Weights of a small transformer language model: embeddings untied during training.
Each number is 128 + 32 x the weight over its row's rms, rounded and kept within 0 to 255. Layers, rows and columns count from 0. Numbers have three digits each. The size before them is the row's rms in percent of the matrix's.

# layer 6 MLP down (transposed), 512x64, rms 0.173, rows 11-117, columns 0-63
087:141145110147110132112119177120161161092103115146129143123196152142087134093118161150154199128103094189120123156163107186169113106153119098114174100161161102119113039124160070104096144058124121
078:090087155031146065164129125120186123161132119168107128106182136118166110165090124082050118137101119180111164146111139125107179125116072141093139110117155088166104165129118123140143114077104135
111:110144122162176084129168068100105113132124119122097112134113103133198125098216176110111163099156148136156160105102133150159159169158150067154144147105127048140143134121185148109126147071156093
121:104109083172152125114101133110169163147116152131083105127142106134080168183099133120159134140097141157136145090190122146132088121119162086156130079083123093174185119141142120052108214076145156
091:130104169130124098064115172117133076124110115146150133101106038085169172116165119137141137142121102158145152118095168085181161117145118128064065125148051119109134156153106130121178168106081125
108:075172185093171156156074193161171121157151108064124082117128138121108168124121113113088116087121109115069107112155147130156082143127170102138152119144129116178107126133094073152071177093145162
108:134165100126101126130097105162139072154114131136064146130144137107137085142149090108148129120084128153136182104106133150145083138145087148100137021110083151086067065107151163127185129137160075
078:125089091122080083120179112087123139107103161183096127140183130105179160153124155163151100139074167109075125181130163126129137132132164129142058053097176193163136137084140105126130146146116131
095:211110116094082118117100176142124133116104085102149116155151103123138107113141113178126143055123142131174047138162135214139100125100121095111135105120090059123104147169109168169094148155119117
084:113148170134092118101091103131150109176154107160143143092143113080117186078149078120127128186154137138178126116171175050167122079088112119133078085113110121115111151175090116159138173152069111
084:131102128116077107077187114137101140158100122157105087134164165106115164131144084162130085144116130114118108115144218139139149140152151095120140088125073216106114131143130115125144186192067082
120:101102119135111147150127187168118142051097161089191061098101160091135078099141147133148111134121154114135148180162119100099083128069161195085181134118149110140120117114100130096157105162134178
106:114119126098073140154155081085101099111161140164106143096133107114160111124156145112143110177110169100155124095067078080132129112155114152122115179097156189161079088146129182133063126091068179
115:142135102159135130173146135099136075125079154149131103137094158107149143181134079105145153115087176113110071203078097133152130042137076113107176098080169101136146175107138105130092148117094141
082:131152105153145099112110105118143150143082071104108163149122139115154128083130122104172132156093150098109093111135161087090138140175179104168169115166152173121036162129078061187103154112178110
103:096146144076113155136118107064141124116119139130179156185159140180079209103093134157164104126095131191132163184156153111110122114090091142141125089122124111076158085182121089146083129086126113
101:142201111180128133112133131101074172162191099143094140172155150200107143121118164104103123159094127140082166118085110134128166175169096152151131153131097094188128164127148055121094095105130132
100:078030125073150093101110095099072140162149104093126200132142116147123185165140104125123100147142118144120114172105124125127173066093144159111116084147170103099155158141155122139134145086177169
086:149151128196119136076110110121140140077203145126103098152107193123151102160180123140187136127124117143169109091054142105141108148133132180181083091123134178145150144105125130106155123065090089
106:136133136114075104123156177113112147087158166092145091156154135137143099074198155093160079146132135135184160149088101112148092146109126162153128105080090072128154096169105144143045141160081095
120:104097155146149089109111088177114098131058178159105131137109159216136114150127129097139097168106108105158121202113166073116156086106141135159139108155175184115109131130072143126157106078087126
079:091215129124107165045113134094143091140125106186089188123093145151114078185120125133137119136106137164140129180073107144135133100087107112115134139190142156115179156116153130109142198125158117
105:109073160126091100137146101108163104127137099154167144115142194118146135128062139059144147143102156156111157088079165104119134144143124157141184210110141125138172085154148098098193078164119097
096:144138118168155076131101147139127147153077140189133111082125129158089124061118091150146149053124120148108115084106182077130135185154160084143152106116137150120085117135191133067161160138183157
107:120189151122168056128086116179115110156163077156103121133106121116152188092130125194139097122143107121059091110154121100168118193092178124133145154135144101151077114107145185113137107163125173
160:101137153175137174165093085128110116124180143145090133138097085064145170161177119126173154090141167083106137128107143145126088164071144125127118076112100158135200154115137145156139098133043088
109:109131129096114139130043113124122069161132115112131146101112091115125170160146106116134120179156150111120171172140167147079105052153173108103139235154156164134176137176151118128125163106152122
086:136174098246097180095100187114069187145134125148122113123072119079178100123151138177172167172128104112159132114162139120120148176117128128135109105118083099120124114137152112114137145122128083
091:191149165097128130127102130115123163149191099143156195092148185128099169106131147172152160138107094146155034106139131155164152121119135126130125132146152205111110137156118106094167048125125161
114:181116148103081064143125122099149130166096171133118111221148141080126157127109138131099113086098089137163043172152129127124078124108104103155130146124110085168125141115168131152070107164167085
100:137138145062133048073107099177117130112102111156151165140127152124167136178118088116112104104133134088140123135180049170102118092101165157114072118115130081120138150129139135067185067115142142
107:143113092144096109127168153154110127145136109139150128093128134148103133145129082147114157098086146138132123174113140227094197135080045145136151048099130139122146104061153094110117158095072140
089:186088104216130151112144148158098129107111089098059137122096052116138071143155119122126157145175105127174120071119134167106122105120120148152127062133125069152138094144137140176138175107091136
077:088139178148101116051171101139101156131079126104139077127160164081181087139100143126127107131095125196097104106135114099129152146121175143066165128104140165149109171185094171092118090100132088
091:150128181097130086111095124187146120067098152132165074133141063150182095092163131133154122099140148140109122126063131154217088156168128133129134132121120100163156150110131130117090210120094148
115:140129164156129232092096147108128143102181099158139167162141149138097116085149121110109160118117122150112123096089079119157145103124131117012129134108120162103087176077111118101142163137179143
118:155087101142134165092133166160150112112185185152136097141121103074128040164129159091171123117139117176118141093128139072140126118089073158147137067124065113180167148097108109104149098136123162
090:054093108069094147085114144177120115095142126118132141088142113156127176119115048099106120100136173081079088102130119156167124139094133094104167164103130127081136130115093151197175168120087151
095:161203125160112093192146109066181103103109171129135157118122137118129149121155163088104108126062143076160099135097081194107119109141128111134141103142105108150121135079133121088147148091081048
100:143137136183162128115076163143142078135138145074147102133155134147135079122222110083122141193106115141148125074115173116100151085090195117148111099170181115131106117204121119119133133091111115
101:172149170210093129109140134136120137152139146150140165152148146138120142154120069111121130132143138122135076136116099179112163108093102146082129002114103120113152148087108115092113094135042127
101:154167057110211179127165137110163160106151111120140113143124125170145136146101142177112133140155110155121079101035102135105127158096087134169145093175131121135158118167097094126113181108163074
091:167121129046143140088126084098088109101104137147099084147157094216130179147110110132125118129156133106136106210127124107085118148122117143079070068113087140144116071135125175124097111164144144
088:108083160224124142069092127134113119133149076109076056123087094143170093111142084157084145155149092112177152138172131150144103161088113149139151095141167134128133115130139135178196113112139145
100:114112140163158053108142133074139127103090139151141127158123114158124150196096118173114065156104132091164132102137072168117092121129156136219080141144117165162190081116130124081149162121150120
089:156124155167139129079124198127147131166125126109141116129106120130136130127142102219089140145149107145116158071107173085169121131135160115177134165135174165103099066085105131169189126166051142
107:098121147166076151091119113112050121140099117094181043109119161198102089127148134103120142062141084139102099103153081153139124147153181139131110181123100119135107146094110132118109126172191151
104:137110127154102165094179108157126207082156122102083151139124105159119097181165121087129116160148160087100115143143155207123079145138120094130110135173091117106145156154190124115160134066088074
084:097196091120151058114130094124145083135062086113155154183165134102088162188144122084096120119133099123145123152102147151096144067137159148162091189137192159092114164135158132139109108126120102
137:123115144093125148154186122156159167148142174075171144094146146146043142096104084136078135130098146134120120077127086166097138173142130119128060193168115177111098145117101069154094111141093125
079:121186094176126129100128081110143154133153135073107069118176139142117062160097151116053110100153144119155166110176093113140140134134164134112074099056148151142132179100129131136075081170144150
115:091125122134077120174129143117159181069088094134154113120140111133210143101112170093087127137099198140113095167093140124189099138133090091090134156146101118098123132143110155201184158103141091
120:097094105151102115158147051096151112121112112178095174091131151115071194095126108129144096105141192117112144169134118047110145129147064136101173133078140143154165150136095132193141105124147139
144:123163106247140096123091120142072147133123092154084108132073091111128148145194119116171138124127109126102158144146145124153104150142136101141100110165109178087081172072150105156171095149110166
104:102088164051108151102130092142103110087129140128115141125117098118101130110110099110162112154139157092111214097051107146166130200142090080090117175120160183129128133126155083155097164171129156
107:075197105108088122125078188115145109126145112173055115088153186196090139088081151144169104167119136124128169177108126135141178140104153139129098101126107161136127142106132119088166125098110184
091:158086145145113142114121165148131178164098118158153087127130176182071079098087136184146151108179147134170106159189107121115177151127133084112119134137134125081158148175171071151136166166158180
126:123133137145086152157122129145061140098146181175104148139180117105171128152157128073123145149086170114106129185138122139087133136136174120191174108138120073091167092184100156117161080099110193
078:129151154158145093076143162110147142157143155146100105100109097156210101085117098136110132179178136127191149134141106153101115133122081094113194062129084085101163115123161111151195128115074144
099:135166119194089171107122122158126167091114126139134109158130108136154133088097062167084144138104120130099124141205075175170178170097132142053071132129081087144142120121124131154086103127104087
092:163102134098140125110118126172133120116143147138131197059161103162172122095131119147125133181110147139143127102076166152152151143118115095110166054108081188171134158123103088073172215123108132
105:115158171114138063129072096125141133161140104116113131108108153127214108137120116098122147140119136150144082168144196103138204052150127070109160188157118115107159116176144154127110110164173141
121:093121070135185159201151122114180082103125137189156101191134113133137092142144098160113117071081150148117085147167084120145165150104094142149120187081177145137140121084153149136083143130153124
100:155110104110093116126122125125095069100138122161095124149151171119122157156083171151089109171159120120091095166116112161101105165091139167089119090164185072160138167109109205185125063132081133
112:063136145205125133104146160140072149110126089119120123108125155071124154131156124078130137131188122066149094093084166146102140080122199149123100078136158156121154103137202091106101133103156117
076:077124153101088097047169145153104126161140148155135074144125167084166109151093135165068069147109155128120142122116119139091128173159126148148161202136158118085094124152179145180134127120150188
135:164093078196132126106104089131133188134188109135152180114122115109141177147172128098130149156156102065151098106122132117114118193114104157132059177141173154137149098110093155114196139143097160
082:132198127151103137103142039147111096130100158088132089083111145187122138197121124077117101193122088124121091109101084174089063124123154094110095109140132143087144109152111110114169147135091109
082:142140126117164094157101185079130165137097108078158138147208158137104107137166125156147118152129135141132143086176136084074107178089161129138093143124116167131167186105117070137063098079082115
140:060135112136166097142133087131132142136090174038141136137167089079160149073092118159099126128135116163078112164091128142148156207150167128119195140153133130154113151144129143097129099199123141
086:133109101161105103176148146177132117153126150131087131149103197103153109126091163128129083149161087151159098116155128150142091138082145118090082016125078085101151159160146127147169184138143159
085:165125117151131115108116160081159155108114141099146127201161113095116119104222141152156158115108086133142188101091113120145052109143094130143068086152145124174166170134138077128138161091084153
078:097064119091080159105176129113123143146108135156138148122128161077196214118123104118121097104116161118123119084162096087105091141144124106144101066096105140137145161081092122099154160192066110
081:065128140162137089095150073140156152084160097132116136155134160127120136097133113134131115123163122126148120084076153113177161101131175175207081028138133111080134175133117162121123186118142157
104:141122153167143127075104122144108162110144143111113195205155101154158159156182128126156129176095080118142128179119144175122147114125132094127129156098113068121110124159086082071157151065188085
081:137161103122154118159138094153118100140101124155081167159128163130054073119102121123105095120150130173125183133070132108167121113131151056124140015102141081103159155156163130113133088095152123
074:127126137113142099106104169142095129123156146152151173105112042084145164121182116167156144143064122108144128133098082147134121139156110085200118130134132067093048137207107129110129129081100134
119:151163153067147124096154099159153127121085118148074048145142130090123123130101206135100105233131126102128103191100129088161147140145148134132134074160139133112101118134095179118123096114105159
085:136111097173107060140121085091073085117144118135165138158077109144159106099114102096089175124111140105175100084131104086149086156171121160135138112146109087123193134135174167136086161066074140
089:080101146151157185069100110149128147105163166117138097146079100114189166070085067156130108156161135090113081166163086135130149136074126139166118133131168076132128097074151145163162126133096160
080:115169126165154143089148158109107195126162121149145146130156131079128156143049105186062088121112173134098124108130108101108101136145091141084114106111082163122145166109132091090112127084032110
095:134111121084131093103142097146109126157147113182127205141116045069138136145079054123090110092150144125087116187131050076158091145119091116103132138108087137132153176115139112112135102132108149
106:186185122147085081142124064091140111091136148150061112121158092137174121126128121150083077139126176119084169066128130085129093160150135132125149114121175178154140084139170095078102119087103108
093:164134136060098114068149133099112084162161146109109171122066118126175148093157083134131175126135138134155095102147094164113081107154093133173035095132088108133105178139145145184156157144147129
087:099204204190138132104131116078137166088141185145089153142086174113165102096176190124107131125142161120127128117099117115137122157158125093103100109096062154095103135135126079148117183096104118
126:116142119098175104151115088134130141115094119090152155091156120127156066139059048129129131151139129086085103126104131171118136096186195142114119082131181162075118085110099121196101130177141127
089:107201132083130164087109117095130170142067140128164147143183141175132135094142140116130112162114156106149143115125092096125077094084081134123102113186112026174127091137126185116149116095106114
082:104152207202158156137091099112098158151173130147112128113126072192159103132190121136141126127187101126111149139173167116101137136207103142091110131139065132088117160179145101114134104128114146
093:146147155142124116131130128104146155098125135118167107113137094143087088171192088004146178169131109133111125105108117125120172092163081132164092091116076128152062132142133128159192139133138162
092:127125123210140113098114134150132147143172155090091080135098119109199131084077104109122124131162126121092173096162143178153074153085152086135130081071061106140185140141129120109105131174116092
096:169119154067147152222178105144102122171162105144116148092130063151132168128109131077128136102105158150173104101169091173165139130093120137170180088094128094102176123172149121144120142117146083
092:070135107147084119105107092115102116133095135144172190149160154117126201117127089071103113052086119138107099182086153165201133155123105090124114104139126128122153140118080158084109157111158079
093:105131127129144086137069125096135041164163107144146089108116112069150158178181101115139129115138128116155173107096097100117134096116118172118088047112142129149186136087176192096137166150108127
125:066135109150131149223159176131108108072101119116106121127133085114037071100166133125151152158098152115114128140170128102090107135072110149156134117098138085171128064079127106102150103133133117
074:176158116152120134166180140127140188113133148166045089091091137158176088117159137090102091124122148090085168136119115133082150198123127156096124155075121089147133196134152113112145139118189139
097:178150137137104137117136104082116105132073091149152177060148111154111135180076116145157084083108116144092076113219178105147166107093138149102107081173137115143147142139131161131134072159141093
094:170134120103155161113115101137058112100142089075096104062057112133168130189112170140092131077114105113151118105144129164130149052146147132154081146152147178103157129080081152127138120138175101
147:134093118114174129097158138169174054164175133152093120150143191141122177127161156095162124096092117118072131190150098141094166098130136122176130146146130151144110120143111062129124059173146073
107:131119139147148085080111100075100133091064125149109118046137092173161144130152147144113145156151144118146158147163111074075127083157116127175067069173137123129113135104102141115134076164183177
123:160113094146154144103163156195137134080074176075127105120145123170112123081128108102088164154136094081154117135157090116115154193088069149115156101071109097084140092086095149115154121119179153
092:147173145137174124079115153151174093111131113109172210108124165111115145109107170075134153147064113146092072104104071102168148116107128099131150084132166103160126134181159101138086153179128177
080:176111130176163096144157126110090165181097128077133174096097104129138201109163120108158159158145114090194157120087194140083078112103140125180088113140135106164149131076155147161157144141103109
102:094070099023133062122086139125119073101089128103139145104150139146100157095099119106160090126118174147128121145118109105141048088091174127129082154139162142155158090166158126117132116075132138
105:184136107124152133085089176102125138102151130122088169121097116146096066120083130131107110132035128131170193133174108126141147136073071147085136088146114094115103209097152158138146124096132109
094:113168170166066103098065128093162169106129059109100133152135179119121094168162175169117137163103087132118121114115159125158137113121109051185163100156105120112124111143130117165187089107106086
120:146135153107179148102169111129133147113143165163166115137167076163141148147104111121166162165084154171141086091074123092086076145110069145140137050133175132135173187104168114150166084107110125
120:119098132132126148162097138151119139164186101075166121114175154140110183146151075203101126156153130129113168093125128131146178093101203129193179183106154170167155151144118143129168163157138136
# layer 6 MLP up, 512x64, rms 0.209, rows 12-118, columns 0-63
092:175113093189048142142130113168088136093138110131114133136102184138098136108216103168213134119134176093083132122160147125150096123095146080121157123157125158123125124186118097121117123187146123
116:105076098132171092184165139160073058126136136150172112088121092121126131115147139143132155110169159106095123118115172113085143095063102085174118136105087102165056105117070089105157165138124110
119:075147118142108097179122092163148147078087189165111117139127049064120081162154112135137127097120087075086167153171157107115117128118088118123177109102129127133130083178098081102170152114122160
090:179163097120170150107142106123109171155107166136129139086153252124142111144121127081133107133112113171130149174146172140075112130128114146196150105146164095151103056119108110088126080122110153
102:044092153117098132126121104094117134097102090078147048129134130146084108138153154078125140122124189113110164116119128094130166116051119200124137117140133121157139116102058125094123135064152087
115:070122137165122115101142129132123087141189108135157128082082120149050167171136052098118114088162152114188165124122122103124122128100089154141115118046132104180134101102093109103191117127107152
069:145124149163162144138088157185122168147146126101176147114071165141057121115143107091123176179190068154165141108118120101120152124127110130129122161154063128086079149125109102155108063100187116
100:030172114140114120111140126151098110103092154130129082079125155141105132153125072075173114147101168093153182133116137147177153145105162173137136154156103130100154129095042119128193126142128173
088:123088068148150077163103156108064170076153203117127144158120163111117071156143134119122161123056135143173167139121116127133102076166116164165170098183123187120138128091126110103112115112120098
080:114123198148148128166109143140160077116164143116169185150132156141074104147163112120128155127123151162123166109115114151115124094117064178127135185103097209195141093148082165087120066117125129
090:084065126120137132164186166210126152039098161117176098103143128136118111122144107120137108079128101097107159164171098157108089145106068172084145127077132128154110131143113099087133102167153125
098:103131115165086108127127120107131137072136105111116098165089123138090079153139107104146125108095112180115150199083151146112106137009107189123129129123121075145105067099156107079130132131077129
103:093115126167141120169136126068190138138155140154111106118095113137108038155167097096134128137127130168150126155148107135112127087156100160119230147095113095199134111135106102090186117174159111
099:139121183142054142162105173117141175134102172148137061137118137067145135155145088099100088154089149108111133163162148171097163156108085153127184098146109162127129136089087132073199105111146136
100:127123131255176115147117198156119126125122131088140118136109128123157085115182075068136138118148120137125124091121089130125177146136065144116130149150116169147045120123143133124117107167154087
106:088132087135095130119123143147105142167131147132157135068094164134130127067142149133161187142137078152091128124150119151126150078083108147103199163084171080153061104103066105122195117114124169
101:112118155146139112124119233098127102081169162089115031128109127090106138115113110126143137148145181144134164104121176132110179086156127174149107133090116113104056103158120118107129061142145145
087:154077119128144149177179125124184141138091177171154107142120103152096125145141118111120132155120147179150180142091133164093091097066118115128115039096144049160116089155086138087140116094121094
100:151084103139161117122144160176141133087153144083127095157077137119122049088133106135138125150111133120156157135134139067149086095081085223172119078055136167116109118126111110103091082130126132
109:097122089157124129142130143138133138126116121126105070101098179079102159109119127128185053129164139104189125105151112064168187150080064174100153098119100123105137118140098083114184087140097166
083:111165106175107050166183133210100161124150155096131083089115161147121118126120145142135121108125153139135164086164144139109158156102113181167120177132107166165134114110141091147198059159161131
105:122162099161107123109147096125162118103178131111163127111130069110063048069109082134143141074113138181093157116158173080145099156133052188103167130114110139082123123114131130095154098111119140
107:125126066168101169186117137119169157092182143101106068113081082144101066153128099077165124074102132170118097148199136125144160115147107174130143119123111113095096140173105133120169118123079163
111:151056073133125074186170151119153108122162147075159137140096087101093130086157137148118177122138200152153111111182143132155125127089113117162176104140142150097118087077142096113186082152112110
120:107127079132084121195137114160115126136164118119160128081111077073065117166152143117187155086102133110093164198126104146077093133045154111174167091125100122112141101140116094109131111126102099
114:049132132127074128135115134100091121125137116108172071129122090133095144178131121102116079087106130160168117146105122119054177064118086172115150073066148121132116118138096084076121139140072142
080:155149152107104100139191118110212150097147100122165094138144075116109154098169128093053067082092165117167136171181118147145116130086128122174139089142082124091119095126127094143132105085133170
100:148088144170058165143145202129077115144161121113134138141126106149055082175147175083139086143118095105113145134137177137086076135108110145124123067106074078156136102098129142095180119108147122
111:121078111144109124147170144152152120145150155146095128047113179123125127164149139153128078142143162149125170136228107136137107125095124114176169061157130140091128099095057104107189129085151139
108:135127083164062095130151178095136061161160097203149112147121110090123138153161102082196123162159107081150149140110130133118130096087079065138148100111159113089128073093127111094122093148129128
097:122089074109095111125174159123113067151129155103174044132138080106151114144155108113114136073038110122148134175139136132082141145104108132151208136107143162124090120094118074111129097154120092
102:151161104112115120141153140069189158140162124087179099110149134085058127140173091179151084149104113086127131203140169075158148119089115138125121084130151147148136158119096106096119061160155089
075:136133128136121132207086142121167123080140130179134146155129115130093139100131123128101149132157129054137130159106149107165103111125085095206099117120126075114187106031159090136145115193121163
096:153102119181134137137136176172113080126203147095111091110134133160111088179131107072135102148125095094148108144132148081086188227096159138106110098118053106134151097096120148104129119119118126
105:080118123193168144169138140185116179071190193087166126170123121104090073123192129110139164107119120164167099135134106140079164133143091145168160125145107108145111110125123116091123087107103079
091:131094114152057127121165184118166119114144155115153103135091102048094073140153132111116124159131104152100157155127095129124125184144046168180110123089102066093101138166123099127161104116156178
102:139113090143122098099130159146098129066134155077164056131097129142100089144152119116137137125148122118106135155172183145080102125176116059138154141107167133111052117126090078130160124067079190
108:146123118184074110135156121143125116183156084130235082077132161118099085130163132123112031120143095196157140156164155112097098123123121139114142115126113165146113113136144085134133095103085134
108:110134079131123116145060119097119150116101135135194095121099132084092130080143127152193132129133148155142173146139148082136174102051056172097123082083129125174124087149114100061116115105119122
097:071062108131129139098128142154101118102101111122199107069172154151113079130167116097147133150089124109102107169163128106119090204090116088101102123107124083151141039102104142123165159134165126
111:126146094191142146144171149104108144139153150071198096130109156157113079116148082145148086038126162145161151106113117122089150082075083119155149145110171155103098138112128058104146091157104121
098:126146132118116068132104150127176123028138163070105126121119131086083102102159083120137138125090163070074112141105117095123099126130143189184172133156140179090113142125109119095103119078078147
095:125135124112101110097091113138187075074085104108167100132131181143100113095175127137177125161123173090109170178133130085165123085047107120127114143101085103131101122098114089054152160113090130
107:138169125117079121161128116139163127140152209063133084081127124121126125111164085129151116128114165138097182126181162115081172126130124148094178055116104138089095161183108105103071112099082123
103:155160079107117087145172114149184136095193121127148115144129080106114090095119121094131149127038094098070175135084107098092162141073093111141146095109096114164099118097109115078098154092126093
108:089120125191114105133129146195117190089147169088178125138072111147083113106153089100123144077076104143143133111127134128142085095126159161174183157098102105187088133069131082103132128088135119
111:105072101135088114145210117158145132110169130095143088119126164158166124141178113077146120095110143112121223206158172093111086114113122138095095134136137113184081104098119120143167113138095126
089:163097116199058154133155156136107177115161101122145145137134167092105111106154100181106159115129091184115117164100146076113139167123115098152136081136132056192094104145123076126118120165177170
117:066128118150129126123121140094144125084129175119122079106109144130114101147128059033140160137146121135098129207090132101151135116094096135092143060156116096109132077096050123083127114090152139
083:117154144119119124132140142083149092053077152119154128153080111136153107098228127125171142104108124083072124098134179082161128141153064098110164145158117097057125123154141135094173106149123099
109:129133093144172117144177121089146077159158144167100116113089153107141128190192064162137149113157134120188164162138113160062141141141121140141156132152163115082097097123091125042099110159088144
103:098168119145130112132150138104162101116136121163103140098143169154084134093150084103180120105151165118105134122141175065068112105135097128129177107076109070155154085123101090130208049128174119
126:145096135151155097146153186190085073120194168145134121152069115095131152145168135103171152169148169104096108135136125125117151114125119093193194116133097131105104103142107119110178067106121064
107:077128067151128069161110143158138109057102130118116085113056134086168109147167155109207149130150088109122138159167132108079113068115149176138130096142138166084094123100120119131179095129120144
106:128129098139139099157155147188135120076134198093155102111156096122103115101129152088193212093096123101177174133151133083123098208111098107134168096147104075086160099129107145114118128122139146
091:118174088142119099135172138095113060100144143103137131075133130052154150177149093133176057156118135096075149131092169147105121119113170184134119120178112162129157099106111110113138065126132068
096:129138109151079112173147141105063103089118193147131130125146120097123096163158131111133135106103160128145128155146120100081143161157133127224184108137099085097133100161091121132146055190130196
088:118125137102176132201127139165086144140145127097128124169119074159095139156135122166157155136168173183142124149139125083115183106086132142109110131125104136164129128075085101047106102151061055
102:135108119148121143125182181127145144136115094116148122118094152140118126110139107127242152125195123147117134152092185140103105068139078127127113140093099171141034108111113120097102071122078114
111:028122135142112091120093137128128135109115124144141128074085112090114078163116052126096110103075145097088114135105110117098087150089106140126174110124122104076079117053094142130131116074142175
100:118151094167151128165194205132072146096131166120075132097084114134089078112159095141148124139159143083119132138143082076098070178160173121159123164148093109136100121107085084132149126108079132
098:063070072142117104144135158108189116116133135181158109154096178145112090135169071116103120134161141165112161168167113140121188099138062107130171134072088119142120116086129083085129119080128113
105:180114102164085039135156146117139089134134130148152094165099119086112125140155109134143119109142128170124149189141109077102078155075107176126119124079075104132121109076114089137112154081119210
103:087103169173101101181133167127039144111091101056133094141136139098143108108146113081139109095135151083176148112105137110100156137132124180170128085082104153075148119141111155112103065162168110
081:162128082153139077216131133092160169081112107100119156148086129167117169104197108119134179103122147087109097151130056097125101067103135092115104131130084140152142094102130114120154120123129057
129:110087090154126092199170140175076110105122145132141132094123116134115115131143129125149117114163133165131161129149162114069062115084105145185116111137091048198129098128129150075107075114110070
101:117138158196146093141124143166123121139159139093164145153168108093093065132114083090102159166100204105150122152140099141146108169081127176163101119093073104158112063116095128119084110066111107
079:122132141125115123118175091173135086115165202118116107087028095096115136097107141105140115106143132118121153119147139173171189097149107136129119145147157071143111091139139158147223118158184154
110:093110120190136073139128145128098088096147132083199078114136089094128109104131114135188160140151155131071156144089091124094138143140120207108126134113124120125089147139132158039147066156159141
086:092145154111140111127090146125162127120090099057168087111134110123093159126130118137166181110070138160082177109099158137109210049119079169103171162099110133132108087174109146119111103156141099
094:107147064135101111180158152147041110074149171140122082058096133076119169121106128104129091156128119114138187129158157090086145164156147089120131109160066087164102120152075131137136112121112134
083:183141168166111150175093163149133089090158137156164112164098126106093103074145146069150181078155146093176169131122104090142186123120067172131131114130097119129120160144122091121074100110139190
089:157178093095147139157123177079128123148132179094115120116151151106143100193191131128142151136062193130079109154180098095134151143112089102104176153124127110193102097135114102120084142175126076
110:151078071137136144135114165140059187112195134076143130161083141113120091145169122101170083073137082105118146186129157116089176156123139102172165129139099079114122115151118103080119104113122173
081:104125140129145109155156159093142138173099136094100096106165057102198157139146101100191109133133164103082080149145110156103122165109128186089131164182096180140065105106101126120124138155088074
093:130077086125101099196131104154101141148106100125169108129176122165138109163172108079064117169119093158107135154148140169113164081096077151104135143157077138173109075095138125061160146127130075
111:090111154137132088203132154141100135109157131131100076140171102063082115157138136116132118114148140084175120132135132092133112103119122180108142112130074089103143054094063140149187067104143185
079:117158156102141118146143125136202128096086145100112151111160095113111133168151131118137108104121169112057116175108106140073173143105105102083135149107179193088076115145092089157167082178189143
109:137135104161092102133129150175113135149137194116114109098116124122081044106142132139127176162077086148087186087188171125051150182150076116150152128115148167152110101159108147108112113147128166
084:130193099102087108144152170157082106122140171093103103154075125118097183078117190118179178144139083068060200127134127128139129142115142107171136125091171130160128124123102104130144120108176152
086:143155153131136153161123203130108101135090122077134098102123156093082127087167134079201161174183117112105147086170198153121206082138125094143145113147142099104132136113107137119121085169099108
109:073078127130086122183160121121134166157120105115124097093130087129100123139161104165156102089120166154085205194125100149138130084131113173112125137116090136166117119056080097119167053118133096
098:171129073135138088151149125104124091155124120094123037099109164115117159151117141163156115131066049111177144163122174124100145156101137173133185164122081134114092104133097104084097149106109184
088:138084138113122117111121109108082201071141149149135129161103132091093083118170118094126146125102092062151193197161155113167141135149131083122181085110098120141076118069127083108169110130091123
119:113125101144133142124191135142072134092143125089162116079117154167048096175182046136136136132114120133139178144130173147098162097155122112149152120142104128156081131165115122125162059116069081
095:125074095141115038134141142161167080142198103124130132156102105094124111142155133145126120083120101183150106149082152151113166124121107109144159046058131201101121134100140101089128112159132162
087:111121066127045104137187212140165128135111161091177150082126102063145100116141129140117137101108158120125174179103085117136128179151136140162130134127117137121141100067141162110136142121158054
096:131180061141111139146149167157111138135171119130157155062123149073047095139183124135113131125137097106090160118085145115122099120139136145140108168149070108189140059098068101122166090120151141
106:145062117142123136138187119157106124133220195079155123133110145104103139103163106118109122080101143105178135116190157165120148063153084130132124095082112177136118106176109148100149074134116102
102:157130112201124135161110190127135125107158145088133077117114145068091124115166086107196136095114117129148107110157096125125139207108115180066090101123067119152179152137127088094151112156129091
088:151115088115153137163189174161149148075148129126102075092127119144122123120125163171170145178160177100109172109181110055084138114131141119123153149071157142148113119160148048144154124174102170
106:127098158145105102152185135069065166076156111082113104111128129119094173124129092095134118107114109159091147121142176084057131124169139096131131071108150172112053157157113095107157100085161099
081:053145127107123111237150164114107094079104104144123098151144088108069074093156126110136148168139135115102123165146152086092119130100087146133143161099131135179136090074135080094166117155136149
085:082108138115132055097169196163171043130144126032171156131167100103085128099135133133168145127181123145183108117108108109154148113135126148147115122168089147146123126111107104113150105127167173
118:066139161192128123120099118148088135087116190084129138097060162127149095112131066067153126135120145069152143118171137140143204122110068148115161114125132128094155088117094129117133124083163171
103:118157116190157073159101105174166132133109152137136142096117095147101125114124098052151107139153076100084099110129131108154151183136128213131204090110080122101136088103117095086146076119127143
108:110094106170103094112159156184155132081160145133111069118134147088176142177181093117120160124087106088099142147155099144096163155122132163190123092121063136058072134100110093094170110141120127
111:125156136133132137139123157106125156072141181089171090148136164096117145133150108072101135157115186174163204116167159135090177154174071096103163095114122136189097112128088155079144111131133182
111:103155144173135082102131138134075070115119185116168075089094140037114115160148097088123129127093132076143159180152117108152143101073126195140134109082118137094113138131093141108181138110170122
103:128119146138173107124106156095137109080152112113168154137164133109051089114148066124101109116092124165172098143207136147095121206115071134132162090137077086125138113081096088084098139138102138
078:069149147133140115082146153145179118105188137158153078116120134170134105121137071124091063115079125114092094169166100166161215190149137144109190148122156139154117130147102096139093146134130160
107:112084124139096122181123147128098150109119116168172123119120120138140139118146077146180108134133187131098136110131141120098203087160140132194196102109179061103125136186094132110192104194117142
111:059131151156136108110167131097111098052173151112082086126077114116135149126185082078160084114132118118143147125100148147134141123152112144083127127101089070138093068139162137091115044139087140
109:128122165149130110213127124164169157123151162102126095129125106080139076108113093111180148151087148147126143132143126177068077119096090226133148107081173133173096148122090148127136139093111089
112:085066126145153132125171135162160109155117140108176103118108078108152079147111111119189116111149129135115085166122155112078105156118147168175114072100111091090132086038070093092152114115149160
115:109158070136146107090162170189108108080116188104113114109081174161114097114128097115142154140184127102123166136150180104103109090081108172147158098175119104081098142102110149053106100088132150
100:122171131125164125133140204132150122091147167102131158157125147115155076120182111096141100131170109133084113200120171118108107160108125144097199150124138126133111068070071115042120159101143112